Weights of a small transformer language model: 4 heads of 64 (1 for keys and values), no biases in attention or MLP.
Each number is 500 + 25 x the weight over its row's rms, rounded and kept within 0 to 999. Layers, rows and columns count from 0. Numbers have three digits each. The size before them is the row's rms in percent of the matrix's.

# layer 12 MLP down (transposed), 704x256, rms 0.0525, rows 210-246, columns 0-127
105:523515465501471502504507468505508506478531523514485494485495485536533550478561513494498491523488522469487528525511508535546488530514472489480475487463511450497462476524473516485523495525490491506502531496498454467494476512474503489522491493476518507503524470491475506516527481524501498463489467563511485500535516537525496479501532528486508516519519507516479505492477508496526552577502
105:464503515492504482452486494515512457496512505490509517497488510522478511493494498505518454492493518526501476476490521426490525497557493519484519528488515465482495504505529494494491464465517534524485512504528472502499489478555508513494509518496483501456497484502514510492453497537489436552558533482508496461500513537483486501483503476454505474525509515503485527477503472509537506494547
108:491480489486461481502470521467518504444529529502509479515472499535486524478511496485485493525478514500501499464508458512498506495468470482460450509497514482513516483502508514506506512490509513535499490470507478524520508492468549487521519487451498480514504538427487497518478497548522501534515494460491526516487531507486517555541494549515499508541478479459500514540476514506478482510540
098:506495511475473479471488510510452490509473529482530507436482512527450490522549509509502491526505520501561494509519481523544482504492499497521457490517532508503568498497480512450530507466485489485485515498488490499468523433531470517494442509533495496486512488519471469505494496482574469476486490498505498482488533520502485514515495490524572510487517523495504475500493502501505514496485
098:494524496502536472478553526458478515507477483503457537461481469493556505529525506510482525511530474510488486481509497493501471523539549522516482515511495500552514504479523473516442519479492529549477498512491490523506523493499535502453518512528485488502507506500490494470514488498492497535496508524547497548468476491478495496520479453463456487472513464486484500496496499488545480475467
098:520502505512529495505479519511499504482507513561465522470500474502562515497534492501482486510478456494505555466491489496480507450513483448458500515463506441527505483537488492534498469507483500503505522512543484509502515558495489495503543525455556512537509489516497508479457513523545486523508510498485481531500512459510483514486505498501483465518515468470496504477513529509511491516537
096:499518491484505495497528486480462478487478535448502451523475507539493496500513478490494497521539519497498559513469525468521446506531514508554477461518522496525488556483510488495496509523526491464495511514542525496521467535498524485537496514534467473493514480499504483544504525530421471471551529529545502508543504523514483459471512524493511510524527464532445519477519507507505511437497
101:520482514475548497501492517508556520529529509534487510512502505541470524523503465533499491518508475540458563524465487535448505517504464530460470493507521545547534483528512530544504477507506486512517466506510473570511458495516465492444465469495506460547506473437515495501488480555450474519506511518465515499506479434519486533484485481440481510491482542481489506518499504456495509508483
102:559458508529469538499494469502474519488517498480554474514461534497479479511487527498548486527459498530534550501458500516521476547479504505520497528490525457548472478483514480495483512477530525492516484522532503467481505522512509488501485466529509468513531484480477513520478481442475473496491436494490548491478544486522493501501500535500498494516493518486481462511501472479503534477464
096:531478492503481473480503456515491498521472503488475466530524471512527536491473453496517511513480485462491521466524530447529491490501517528507485487498507513527525534473528473489486507482542489503531504529481483504529486567556518472496455480486490526515502479488530504543520485518452465472529478457522545513489484516446483453501492509467534503489501456507469477504521528543443467537515
104:473481507488481527438439504512475498507533530513480488501493505499493509433493458513528494487495495515478541491493519505510539503478480517483496510503548480509518531494516469538455510496505538483533494478475491512467493488494508524501465509577525508542513484472485565517494518492532489493509491508513511396460498529523556499465479497486506491504507525471504498506499501525526523523496
099:544542524497517500493529533509496482524494496512481495478540506492496461494514511478506512496496499472494487468487516508493498515452522489495528512486465472498507479511483478466500460475535536521539477467524480501508513602505520503514520496475560517519503460498490511527533485513492504491504502477553495471490506479524476515530490487489489499519505519526496508507488470493467557502509
097:515515508495489495469475512480493513522508505485517508511472499477514514502464482505535482528501514499500508483528480494510469490451479521491490490495526511492530507521491519493490469483498470484472511513514587500506482364480484519507502466496461520481488492488487483483495484479716507516514529510500488506497486492484513500481494492455518466521451499512495521502499502496500493491532
111:521493513472551509483495511478567505475501449555495487517492478539549455462489451520496497513461476529467516530499498522468453493546519531515509524479499482520473459543466456521512516509538521510492565488497496498525514519512484514526457490526514471504469483496512523501486516510482494476481517487546464535482499485551501511502470510494473462468517542517537514484487495499478467534458
100:549488517503529481466519477518483512503508481489512466504499504500494479458510556500561489516496509510486476533493507468504488461448488525533512508479514447464526481520496505513445511507488506506523513491486467508495522448494510469493508552492509510530489485461482535457508517473453465480507494539480522517512490498527484520512493465487490494503524502524492539489505483495539534521489
101:498491526504523505523476494464512504491481507474563478452519529501494474463483520439519501486528511497504479507506509532467526500566486469493538470528489509479487499520518490543521515532499447488474513515499506470497513470536486540465517545497510549495529563464526487497529478512482490480494497516447439463518518527472514516502500490535492462465518524492489484457509519453515501458502
094:495525456496469510491534487478507549519521478492478523535526518503502463483505521516497473533477536478494514465520512513482560491416519538489498492471464527506491547502422483504466496523495512513492536476526527504487493547502520500490488520504504526499493537488496552512499526494525514481485475434484458494496526480529446527531512496540486466517507503449498528497469506514505512511530
100:475521532505495491490529503463478497500518491455544486477507536499512513514503530467517490485453489521485470501510492511495528494527460517521467478512525501489463565475537492509497513541456519518516504451561516478519504504524529515450507463478506479489513490486509486544480476473471489500527510500477461452535493486474506465517485473516520503475505498447493499523470487501510460505520
107:519536509483511522498498476497490486479535455483472535560501484491509532490533461518518486478477509523479490504473480522489489487525498530462481516515513473475462472506474492547494536531523529495472487524507485520485520506454532490530500483506518491507487462498477475524505489550517439539476458449498472494478503472541479525520538470499519485535481510484469501540481547481529469518508
098:470495553499538499468519484470539512502524480490497476483510524524439469487509525496480537479496497472481475510530483469525490482513502478541538498472485515511496488503474488462444512496523499503488482523480486486533494454501510508475516511513485518522474537477452513549469481482459470511543482523518493541493461453473482494498488528479528583507500522485536481488545465450531510505511
101:522497451503544495502502522498505488490537542510473490488474523481518517454451520528539512486481482496476495488504523499503482519433533498491511481523515489500523516474519480498511478523489477501519466466483494492497451509498459526483520493468519505522500506564473496462489513491541505494487495456490478485518536439525458495477553517568489509513537517518486510497545485490490499461517
101:509458490471484516481554537515466473469433496453515463494467482537525529492447526468489471487463499461495467479483488489504483517510510503512553496500486467514482494490479492510488482512476525540489495518488498488454548501534488510520484527520507486477507494498484520482553501501474528536566472509476467489464505505484510511469506485555500515501478522514481516479508535530512496515517
101:496516516466520522450456544523479525532537510520523506463482524479511479519523523468545496451487518505453481484550543558482547527534516479486478514496527549505515497524487506507487473497510450443532467492508586512486491472441494491484499522472485507485524493488483485511508514544464511488524503497500470474514542466475486519481489465482517477497509513502490495534504538493489523498522
099:532484546512515432503507472502465451482478533534500468483490515482506541490518445532517517495484493438501492469512451533460469493489499491495505500465494510541477477537545498496510504479499511523539451511479529490494515590537497520499510486493463459500500477489525516504484513485503440488517530524474507490493454498508502487487479496491470513541507484523535495549490497499480467492465
091:508514486447496467505499491539457503506534538503503483512478494466503550488495477496484482491487497533529446468472475503519492534515461485498509499530450484545516518498506508480491509527493472524466510504486509488514473548497488506473539535524472476487446508491511549531527485532342465518521484472473504501480512502496514529494513510493494500542539495502476508507540519498520489499490
095:478450479493518510493481492503476517545482490495457496487532485508478481529544532471519497498471495489476509486537463515518518544449497531469511461520531476473494489482460507487481474462484441487504464492521513520491512515488429513532488510474515485512475496445484492500485491506638510470509520473491498520513483478516498492477485512472510480505491543494488492499499539483524533537520
105:478507493503525517527431496513525485510532470502485516486486466481516504487480509512477507506514507476483450465477509484475495489522542471468525488515550497474524462509467485513485543473486465467535503486444500465518504496504525494487496519471503473516467524451510526536517544479511461516494494470494476534512501511491456537489481514480497460567537533532469560502463481497501530510501
089:485499518466499510492540490495525480485465491464513498503469513476512492539470501525499467476515481529452523510471505443490520530571510483499499476547504505530532498484529502484456484431491487494513410540483486482494504462484533534482549521490498545510551520485448505512490506476518512470481514517464516515518495527499488522499531491486501503449484491490524498465456499457523517539500
103:453473505478513537494558445494532477430524493489462527508519497498516528464466479513526508513519501502471519522503514488470464485426500515531494513481494496513516510501493480510492461525522536487511490464475545473514501518501542542491521469496513482494522484434480522464473490516440511540496494520501555502473495532476424478506521480533493471490480521526506494499515490502472497471500
096:479504469499529508478464520479507497455514450501563501461483513527521513493537496518502501480500514532504486512519474508505479498442498497505505498484470513475456507504474503511498475512463509531473599500502492501549493547488514492502465514478520526494507525460495516510503499505583503454475525503508494501533517493518498511488481477562510508487472499529481506490485510481478496543480
111:520520526508509471545525477474497506544507490524482467505487484493474533456446552519490505549474505445479521529487508484560477483489491480480501526481512498541483489500479473485462486505504473509511537456488489525515523514486535523527495517518502516526476468523485525476464465500518504501503512460536493508508556516465511543511487470482467518539462477512508456537493492517473498513468
100:472522532536519488520499481569487441475488515486444498513503466475514480505500442483499442482476525522506549485478477455514505530498538462510499455480539476524538513496503500493508528534507486503515485499507494509498522519497545535538500479477502505502469496494477530492500507516470487500468564498468461525513533462467495461479543518494495465529525555441500529495431516564498504505504
105:499470472500542497511492505486466534519486472517459518458504500458502490507455509496564545497526525514476525511533540475480515504450514529504539481513460475473513450502447504534498509518509477494492489493490504479506492502458473498505476512532470529482475474563502479508454516522492540524455505500484486476499466476525512495519545525520505489515491525504540475541505544495475493481500
096:452457533502522516577500495521504488521478416524444544533529520516479486523480507488534493501523469509478452501500463480514512511476494534492536475457475502484533498460467518492508498512507512531477493512484508479521480583471526522466479505472492526505533475512465528476520452516584503527503515458475527530491508473524467508492528502501480502483509491510495520524489469490472510487460
098:463485474511494488508542471535506470519537517458507486484511515496504525491519534528502486480502482494520523500506526473497531512514551507473499501517518548502492524495516505491519504524490486510522478511514474547483498523510474485557477504490494486460530508536501504483510541437507566499486504572519493460518465478458484509475482567544471491500503488460541545510502513543479501491501
088:525443493527497457520495535496509521460495490467491461524477487468470524534480496517485505527512531542504483503494513505456549499534477477510510497478484508520516506486491512501520500483518464476499483538497529477505502524496512495539507511515513525491484512468477493487482473488656500535505507497538450506444485446486520473486497509500493465490515511505476515496511495565538516507517
094:505508508485517512562531566509541501475509505490533494493490485470445547503509543512471496485483495489472513514524512492524492507456508511495543485493490549479507534490477509526485492478509540515469488497483507500543494505474445488531548505523509478523536508487526519466502511489470502527503541480498504530538486501543503478514513518466508503487530484503477558454457522488511540509525
# layer 12 MLP gate, 704x256, rms 0.0578, rows 211-246, columns 0-127
110:462514506451541510471513526495478448495553454516504533472493516501496500533510498506511522509526453503543523533475493482510494459476520499467548521484511510525459501542516471507487548501510508485482491487469527527519456471521529506473468541482486526489531485528500484532499536531477477542442506494565525530523485560506484512475504487487561502500490492516499467452483489517523512485460
101:462504507496501505499503522516538495444513507502475515550516481527502513493524523490502503548505498531497516512503529523517522493481508499497509533518534501556471526507503528478494507530504522510494497495473480511517504527506520506489495491452516504477457482485443488450459515516478493502508522524522547486503510519494531480507467490541503492494488501483528503482521528513522502506521
101:483513490517507529448496463550452485523544487502473526456489512500444486521534518501517531495501474464476493516515500496486503522479471501480531511515503507507512521500483509488579491474476529476474516509537506459516456480498502531446509502511482489491487461502476513495453546537497459499471523517513530470480533481492507507528502485513486484502501497452488518526503527519469543516498
100:492529485483491473481521464538478499511546504476487492535501529512487492533481495523514522470501520499505508500488497488472508504496480501492486461522550492485511501495471483483562506470493512520476512539460480477519497498501549482499492485466530510507500486537507462513534488489503491449496544487517516513490516528534494511448483493494557485508518494506519534486502509522508549502464
094:505462497473539470532528429484485508499552482495449521493487435486486497488500476526540515517509470458472512480454501491497527493500525492498508493462524513541534527462488463517484505496527532484505501477490511471511513507469495485506523505498476512540534496514500452523482515522493498485456474512485504509518511512516467482480535483495472502481451512491538495509487479515517507516505
097:511520455506515489517487464486491497467531516450519463521536515512429490494496519492506501523493545455518493523477493514493485480476527508507514483535504486538478493508519469522551544511515461502474463497510526466507495492558510553556512469494472482524457468526524521557510478518502474511515480507467473488506561471525512492515558511518532529466519477499483499475478497502465477503511
097:488524502471511494521480462489482454485493495514469508474522493514500529445512513499474483522503519514515465506495472503550491511481501468469515519502505490536497559470481497516522490549542548492466519527531508508526478501543537465516544505515520481517495487499476495502502491533494506494535528530464517486489521507487485452488547496467504490456505482456472471515541467521489529491482
102:508545511487513507486504508500474482504523554475512542530507491504479453488525531549540524505506496480497447471464491470542479460494504503525479488484516446507496509545503444527477513488543518470468510519531468445525490475502500508503491474515540479543485499525509514504483484542504497544483513476423518494522495521519471454467448527490527510507542469474487512485485473520469500495529
098:533469474517455451512516475519452517517495439476496478541478491495479514515526496504481486501525501480460529490463459484495443468483474466490484522489485507502491499481473441512497493503537532489548513462493452484514493523545505497502488475482479455514515489521475531510471533503472528525536493505486477503531472500471509503531553486482541518492491512511496500500488483470511494493484
101:486486473493512531512500474520489466510516508499500519514485500530499482472494571506504530518497497496565538531526495513491449449508488500484500515507519507473469494492489452488489502512490525455479510540519520484528526517506464517475555526486496520522537461465492495480493463471486478483505457486480512512505514515483450515524479502514525504499452460504461457494506519518480537479452
099:529476466484494465507482486512496458515526459464503517477495507508490481505481496550497475439473495512521512495495452514530469517508500502508509512453523548546469508507498474516520569534505470482533517509510475488539473485511474490466508526550504505489521504529493494498511491499492501533467534508464489508516512512461514507504542527500526523475455493478479518543495520494472480521477
077:461523487473521523529525498518527483498499520513491486503531500507511487484528518498471507475504486496471507513484505509501513502488509465515518474489484487463457483530504498479508508498517512517532495523487414491471482592526529504526516499526513468526522533533544495527489538501368485467465475480497521513496506497492464528516515488516493539501527485486525522513469489520509525491477
106:514466482531503480456480517489505499504499521518464544471455520510529473503505484467489518512521469451548550504506476524496535498474541538459513542475512491489465513491486421506488522548510532508531509521540491528555486500497543525488502476484504469542500477479498495526455513492501498475499507513499535472524512473480518458563498569465496506489479471490494493483532478541487497495491
101:472488490456522545516500536510515520493484467495527506472514535516568492485503479509517492494506546452535517520512479472539485512488509525502510493498478495481556466505510477487483514503503510494479502504465493498471475499513517481515537504518484520476484463497500517553476562494491497475509486517534485507528463443474533549529453488507535521486475483539526493457494489512520520530451
096:504506548505499523509439500536473497524515509489517485512548535516453507511488518501529500537462478503493499522484507508518490479480504489501503504479505479500475512467485465461480502516498502535479521492477493493552514470492507489553510456521508526528482516502524509482497485511489515513457476481502517542484546486488483460485489473516485508533502482511500508487513416549490500467515
097:468494541483535480513471566480514469488526509502493465491484498477532488496489525492490519493503483510492452486512479506519467503489499525516501524480489514491467452525554511511504525498466551484450521560514514506495486503488479521495498487470486546505510504470466513524484486496514516513479529524500513486521499487553490492464526510530517499485539491487482532502510522507495513488509
105:512517486471507533503532518517502491516514479492513494484556538508553513525460515519530529525510486481482483487518479495523447482494539515442510482497528521480499474533487505511531509529496497470464494559489501507548476495491505490445510513440512519478464508422467491456494518463485485506492494463521500502488527463472503538504534477485506484492489478513512491485496500519466482509454
100:520481486485560487489497498423493490488568485487488500469515525541524484459528511447550488443500494517503471479482475490495515546494512512495497472493491497496500489496472446462531521532474482507491517512535479542526517493525487540514511508466521490533464482484482533495467494463512523528488535489518522495529476468501472499453510485528530479481475488485513495525501471546498499535484
096:475525494513511505476516538513520527492481501454493532515480545486499551499497521513497495498515499472458461466471486543528510516499471508482490523458503492511580524507492547540513511517531560461515506514492503482533497517503467516478486504497555494481467494496511462486487497512487481495498466477494512527475541533501516506519503448497526509503474474491479544481511504478480533510491
098:485514498516475476492499524499484498511503495477497499537484509531537517497492511499453534471476486508525502487507488440538523475501500488475530488467517485565500476522477488495507540505499508475533499499480469523475480501503492470452519526548471459479513540514491495472496530464495505468462489504498508554524481548465506464532456507509550515479483540477494504508498479500460504490504
096:509544495480512535523504445459489466457499498497481513509450475525484459534544484522562511502498473482533511530474519543518509508503479475527514478482460494510535480541485520520478517462516486509553530459479452495513508491519534490543528503521525486487484477467572519502473524501493455485452499483496484501487513508479488506522430521516491514486465537515503457492534510495501510531488
093:524490451500526508483503527492519480529491517477496537567535527519508484510479468481486530516507509505525513501473462486457478456519475492500538504500486482447517482486453501492502510507485530509528475515494478452520482492519511493518459482520517471501446497507506469496490508480495486498511483452550531518502520529553517461498498491518491492491506520437474512423497499541462461502496
097:485523512498521563505496489497472486520503533481522505496518496522521537499492507517524516506471491461491452536501486502468499477519541504450518527557504495497476488493449510507526507541513459494527511469490470506493543510444464484482529496485489487499492519493475526513496515519506513491502557522505517537523470515479482481454476521477498523486482504481470498501483519540471497472454
101:519489558503492461504518515515497513510501509522468498540495510502468493495477528538509487523511478511524479511506498478487524538473512482544499527482481526473496487478523467524489548505532495534502512498494488522498464514453514518453495498536483488513538540545473537525517517511500417517478482456453494510513442502524502501516532515512480480491492491502489530454520508506521525515567
095:498474533499490491485488441499481512544528493506527482512522505545475540549579453487499552487535513525478493513527512514527493493496502504518501534449519573492460436501505550511499518480473511489508485508514520506511539500525502472478523494488513483506499487550528552480506451519512485465508483498505482459498531488481457474459471479489503477445474529505496491491512497511493550552485
099:513470475506510498505496464493513529476549514520507489481544520484512502507550466530509493476556514480527524485451495501472519477477462498522534489528510517538515449509541514531470504490527465483518491473465517494484466500489529495490510515489506502509488476464505517517502505519494462514466438482463473545531468479477449448484511507487504476515536523511525506497494508471472520495470
091:512519492469519541535529477506492511502495488527494432465445519505428496511498491481507483501436498512509488492488522523520481509512496542522498495491523478487502517470458474479476507530501498510442477508475523468483493538494508512485555508532489499495497516453536468539480455462497497494485489495489548486505519479493504482494514465483494454523537476505481522492500512526475525466481
100:498520481494492485470463510479513513494524472465444494477509509547469454494487527477520528511505503490502493536467498501490477528501507497503519520500455503510480486473500492521498533480515556497484495509494453493492519509468545505479506459499500482488496481440524510529499523490480437489500482530510502514541482507490502521496527517510560495475491484503519536513468545482482496486453
092:490506475479530539528476489490487508501506515500497460468524507506472526452530527496501483513471484505518532487516511548512492504492509505516479550505512523493495448506455486502451507509493547469488477491524476495473526509493518521475523482480525480480482475471519516517485502455434496508471485480496500524478481541495468437546532513506497454481493466472529524533475465503505560469473
103:503473545517513484508515526477437488483502512473491467476514507522508491492501499523453536505500466471526489548499510513480491522500511503494552480503488492486474469498493515538476482517513501552488493509562498440460500519520490469517508478455490522522549519470499484540454516537512454491505508508511491471479471531481564490528482514494524500453522463494491467482512512483476511499511
097:523484508508510473500496530516522537525537514454514484524492488512475497512524505589509493489467513510490478500479526536515479499478506521528515489476500504491492487491512538483476486525538506496497507528456501457497499514499511517516457479517505476481548509489460517509526479504494489548502503487510542477481489505485476476533528506514448521480439516525514513527502500524495501523495
105:487490524491535494502472528516522509475504472499460515525498504514496508499479517500469476514502477536552512546528468513429488473483529528508493522469515476514483491514539457520512506532479538519481524514490480537469536477550522522482490499506517468472459459510506518517465506546492570490497494495503515507508487556466500488478466583537503480485500499486499490469519528522527506518517
090:510499538501540510555487499508534493511492410474494496527514508538503551518507528495514512535497465494477526482511526501514508533485501519497494505507464466482507471473466503490489518534473493482489525520460503479500537487471494477512511531498477490468497487513480473489516468486511488512522501523492486482479532507529466508478507486544492520481557495479477489512488489508533495481487
098:531483456512506470520482509468484458487502520487485497539490520512461526483508548556519510525497532466512512539477497529532484503485479453489483504508446504462513514504499522546495535493506521524490514501570519483480522505477529539528468495509461486453490455524507484515527504503493485488472493535489509541501547545474452491499490496465498538476502486497465489483480497519553496527525
101:522498481558484504520504533474450481508504474472532464529468516534479529525453507459480474520522551497475574496481464515482495490481470498486546524493474512477469508477484488509487519510501490494438502532507500493514487517516522477521520456478498524488517520507452506525506527497517466477523511489570527502489514509428526445524489539517521503462473472485466467537499526524516525489512
095:539478494536513521476457551551511519510515490485521477471508484547497490527530519531518488567465463481536516540518494510499470464520489542466564484503496476508468490507460498535432509537485475482528546516470491509521491506487537492460527495490474526485514512479510507474524507514496504505488464508534458523537500497483481510543505519472524529492520501484480472520494500530499490510513
# layer 12 MLP up, 704x256, rms 0.0561, rows 211-246, columns 0-127
105:514487491505502510507462510503558481446510515510507532499489528494554513535507485488508484501483471480434473551525491469506532499497505499518513491517521517489483510500554478490502535520509506524504498478553480492524518512525511513509489517452463537481539496506503526473473485499498460510527537476538467512504481481524465480506545530474520459518526460460473524457543528526480481536547
105:477475510469487531477484500500530515523528509496575430456479507502501462488475460481481468504496485491549502536502462477510492477482529498517504484563489516530511537486500510503489490510458488541500487473469484491500477508517518503466513473467497531524501554474536473507450469456480491537536478537528510516501474455484495526537466501510492508507501479549487511514517489511498514502495
103:468476480497506469497529483504510452514515503559495494463480556472468488488539520512466509481494507511521512496483496475516470515501497485485470484482462487546510558522498497475539486487476504520463514500485509521481475520494487505482470517455522473528503522516513503474479509495490510506501497548521517493522537515489481446536526503531526517520536534524478507474476501489515526488433
099:481509539493507496484481498475487507496474510517498506524499505482538521544471515535473540526514487488461444494481520494515468501488540508482515495514501536491533503482488549495502524519444516533509505499470509517519469481496547518458506502501532503490470531534518492487522515499508499493511549513472501554516490583492486509505479524524475470538508476511483465463503499499541481447422
097:485521505546491485500497529507462499514482485542521464478482481493497524510509516511520534523475494521524495442537496511517504502501500492539515535533547485474525517510474555457501518517508495496501517497498505488503499507503498522461490468503486511484534473547493492507500515484512476513511519511540520442462525483507479445566481511515453516458553500458495508514485541504515489542524
095:454482487532485488508546574496492505512525497481499486488521536516509481515506509479506552543493511530498470484517474478505471496525492530437477506541522560484482454505468519510444485466501492526499501516484469507459482486465484498487469518480508490461488466454513478424511494492513496547458539469519539493475476469483469525539499504487522487484478505540479476516487520536497470484483
097:494500525517471512517466521501569497540519453517480525534523536502516491478514481510498510518501511522484517495524533466491479494513472482514475500474500512484542503491467505497451519491512529482520528469436502513498531499517499508525518462511463495481554463486549486504538459553510524480533512475484471508479489481509466487493524484491467485449561530495505498464521479499504490509494
101:473406491559492522529486503485506540468492489488494461493487501468515509509511467491512451539509487504521516500506510549462446523489505472487529485544483571525494470489517515508490483516495455538516514467503518524458514513537536505503520520483496485500480510482497514482513492482496461510477467515494551482479524490523549518476478484497498478485498493523504518520513505510488576520496
095:454470501491521526484487529495536486486508493481505471481508534553515492483516502460489536489471476507493493537510524498481513522524486467482504486483511508529472482536494481478536479486489480539468500501509505516485503486486460485470508505481495508527485519524522451480483501479500567508460486483515499515482509442543499511568527509537484467521516497514563537480516493481499558469500
101:514516490455512535474464529495520516501480522526529501509514479539501494502500508499463497491499466496499516470483537477478441481490494549480519480514540475491463517506454518506459481544484513504491502520496502499532523482513491555551518503500462490506504477497510514506463508469474516472547500546471520497531498491498535507488491498453513541540485482520521478533504491517485520527488
103:491459534518545558496511465476546505482563492521524505505533518505565509491516481494503510529478527514494492507525511458513519470496525465491470475511453493431518494490485526455529516482456484496468531480540493514484537520488512487455483487469535542525476481475526541474522525528532515484518513494544496520546527523538490526525482467480477490548487488523465509499523489473551472524484
106:520530500521499508493455553547534496533543526492491439487530495515473461471532463516508481493541492482454501509473492459519498429536456484496491488487535504518483508495490508455529443480555480475546459505495484511512481554475496479530509513496499500451483505504529531505541542509419527479511512492511506500514481478461466546532473514491538533523514494514485492506490500529501487486468
107:485498487457496546516492530500529548492537499517496539504523461532516474511525479489509512484483490531464543555484516483499478484510524502480519492488501449493497459522536519491517510489475494517499498473449488492490501495499480529486515487504496458491534473564511506523527473567515511471451481527510455526483532492501479516523499457492498513531505519470524504501457495483504513528458
097:477510508507522498525557506437529488512522520515445493517545495450524441513534487461484478525533508471528522542483483500495530471545500499500497511523576498493530536494487483492504524491524524506487450448452499485474492515492542522496467530479510488491457512505492520499477497540512442478508481518500475495483564519507485516493515532509484540511499468502436454484503487518491481507513
097:515523487511521515538492507467524488515489485516488510505502478445540546507510534510470542503497537479485527495544542480492515480499496536491493495491513491515487501531504516499570495449476487472467471510519539507486542486515481485528481503510532507449484478523517519482463504463500497507451483468517471519508533531479484488492472509506495511502510468458522515507459512538504511464489
095:533545447489506521460535524473481493489524516491493488496516501560471495528465469492514528482494496461501502523476482523496476495528476494516549493487500416481497481518501527470547465509544477487508501476497511495478496516488495482500517506499531482521471495507482524492517485486505495503487491529546503507541493496499540525482435531476522517478523514476528507519496489474484490515488
096:481441500482473526493521486506481488505492546529504540512531512514529478492521495518520504502536492521554478513499528472473504477490475470523497500472503465523503479539535495489537458520543483483488514447461515518509509499468504529540476493425511509505462511524521490501499516524507472499492455479493509484501476534572544469488515495487486502465546528496474516478506556477512495549512
105:505523486518500521493496503499479513479554491500492474523488468528492469475512529485506524518485470478487505440447492474439482528498499493500537557530521497515476515480550515525490525503523545526525515501495501516499544493467490544512528484504531533492518508534526503484515513524488495485493478535459423470488491478531509481519525503568497555472475484529510480539552493445527554502505
096:512537487543494477493515505492472439462436526509493502510462526529527513450468494479495475502505496540466480431531482507531490491489510497449481515519495526529512488480522512542536474498511536493489518515517455504503527501535478506523471460528500478481502489496525480477493508486505521543513507442516501501516534468512533511529560480538532523521474491509473489494478491509501482497479
098:493540541507458474503484493505495510488464547514528505525556492535517500472495473467487534513519521538476479547502500521485512456508477474541538469502502491477447557480513504567493507491501494484501473514502508484522531491484494503485510501483452535519538484528478428499525524509485500478481523473493524520519477496485526473415510527492527487499524482473484515547479480526526540510511
102:506468488492484507494475506510464473494507493540512478491497504514472478543484513538528502519523443519488464532503462511472520507527500529521491540506451511514493515495471475529528516506535522471533493473487485466522488513505524492482481527518516488504500496541490508496499496490519524489483507518478499463504485477456516503458464493457498495489491486516533494445515508513472510518477
096:460531501468487454502523455535516517496499495449473489519520469495472481489513494502481507492527517508491494503511447480491504493488505549516516520526540495511474502468516436507490487549523536537440473480434498489461486511523514534531496468518518476515517500502516494480526480484489499559518484489522516520463469512478486491561475501464471504518495468503505502489513507531475517541501
095:552496488491496517502468501498505511477477466520463581513532472545486458530512525464514481560504499504548481505453493485498493487475498515497509436524521528427515467543507523494494492487498511504493487515484493463525516511491503491528508529488496470473447471517538485501544478524498518515524528538500448509469489500478506513468500469511485546520475499477521503535530537479504488535468
101:481515501514514505483526517498539437502477495467507497508491465522541483539501467491473539501519493458485556502495506491510516497524496537469480474521481495489498496541483491486486512427494488472476519460480500483491509475560495466527483502496482459504465503464500448491457517523493529490493499544546487490502499467515453479491489449519477493496520504496459508515483503521419500513490
095:486465465531425483486485504465485534479498476477528468528470493522528505492493502507509497490502485510506459498515507551517456496504508490482475517496508501491511495492478498498484552478468477485487497508529520472465509507483543520473551501536536508549465463476523504486544447521514539570483489486470505505493491487497482484477466478492486471496459481502482493493512512535488527501455
099:498500482504507474457496524534451503455498478507448476513489512512503489519476512481510504510481495508532503482440500541550497512502492501513503508526504535516487532456525501542501484524509496525526468532462485502535489476488476515535523488480457510552510514495530477471522519461501467505547502482483497496517520479530498452506454460508498529511494492499493472518491523540519503481518
095:505502479516510482525545483478509511521503525448497478478453513519473521518455494480535481512435467521494539521481518462499485479517510500556536510527497518480489468458488476506496484524463473463513460527465493446477479524511555502487534528479473506470510501506495502511492497518496491517484468513483499491497497509515464506484518509486530539510499502524483504476480505505487528436485
103:501523512493535526517517454458526473447544515527518559552525530440545521487459480483530458515488476528468499493507490496482491491490500524494442489489539486507476527510523493506523486507491471520529505494484488502460504500513526528506516514492517575515509529471489535508497481504492533489507531465482535471484525529487493490508560476488482513508514484472500479471557520520467509493526
094:510460503524500500460483541477513505521525471502511491528490524491516487544520506525483537459484526520497482543510447491495464481499472511463539462450476467493470521510520513514514495537484472551552537462469495497548501508525512456450457505491507510503509496493514460498524511498487485456503483488513484491512513511463508531500485512510523530525520526534523528488505528473473490499515
106:554454512524542491561493465495509480503503527515535516472517493486550490523500477478484485514504502495490528482458496439495480471487501485479502512463452480503494510480456453542497504561540517519537511558524521526510543492491523534518505529484488510508457486512458533468498488471483512502478510474522499513499510525473509493531506535503519509516553457481506479471489498497467475478533
099:484484490483528489478503493474477479470459431514516507501506517471495487525531476510448483459497478491499514508506446487514524512489466448477526553540480511460513478498478457448508506506493502515511528480526537458531490507530471501456512509487543501542485536525470482504456534473520506481453481513504498523530498520506538523487481500490515493507501474492521505509499552516519472478544
103:508460522516519456479493505497509492502510505489474487495466483485508482465501507476482469523490463491496545499510484503507493420497508501517491508488477511503511487481534514470486541541595524511513494470484482490524484512546540532447534517514484503509473472489536511537543454532465510503477487547477511524498498561425545510518526508490537508527492489498476493466541511502501511522519
096:458489465495451462493497520489542524489498485521513447486497455504489483455479486477508527503519495530511489526515500492463499494506506472475527519534534489523463445489546537550522502463509523527534472542523514535490478510481532524531501498491466484461504489470527465517513527506507494472437480499484468498542496491464515522531452464497437474523462499498499503517517524517456539477540
095:521485527464508507514531504489508509507494470542457530553473544533485518487463503478495518476465547487480498490497495486482499480506491519467529464485487454497513537551501509501542448489467525493464500507473497458522527509503468582518529445523481498502495455496502488490497539493487466467521469529519508493507445495543506530476522467500549515466500501499517472483504537497522521510500
100:502477464516503498488493499521447499525453495490485542517503511452472509494492496516498530515540491501506511450526514552499472525487523452518506515489495529446448503527530456501506505527507497514500492545478482476524500499499500467470530444486510456492538548498466513520486526480525497449503500471483524541512471525455495470506495520499538544495517489483494491508519546502504511509537
094:528479467480499482500505448493482506499556496499513475490519486474550473509483503507471505475515495531483515518528540546485486509507469500509510475509503470492502542471533494500549489493483470504504486467510519480466470496543513485546501502490534497498518469469436480520491490474510501517462529494486526492494496478465533495502547494509494488497496482490464535490557538473445496458470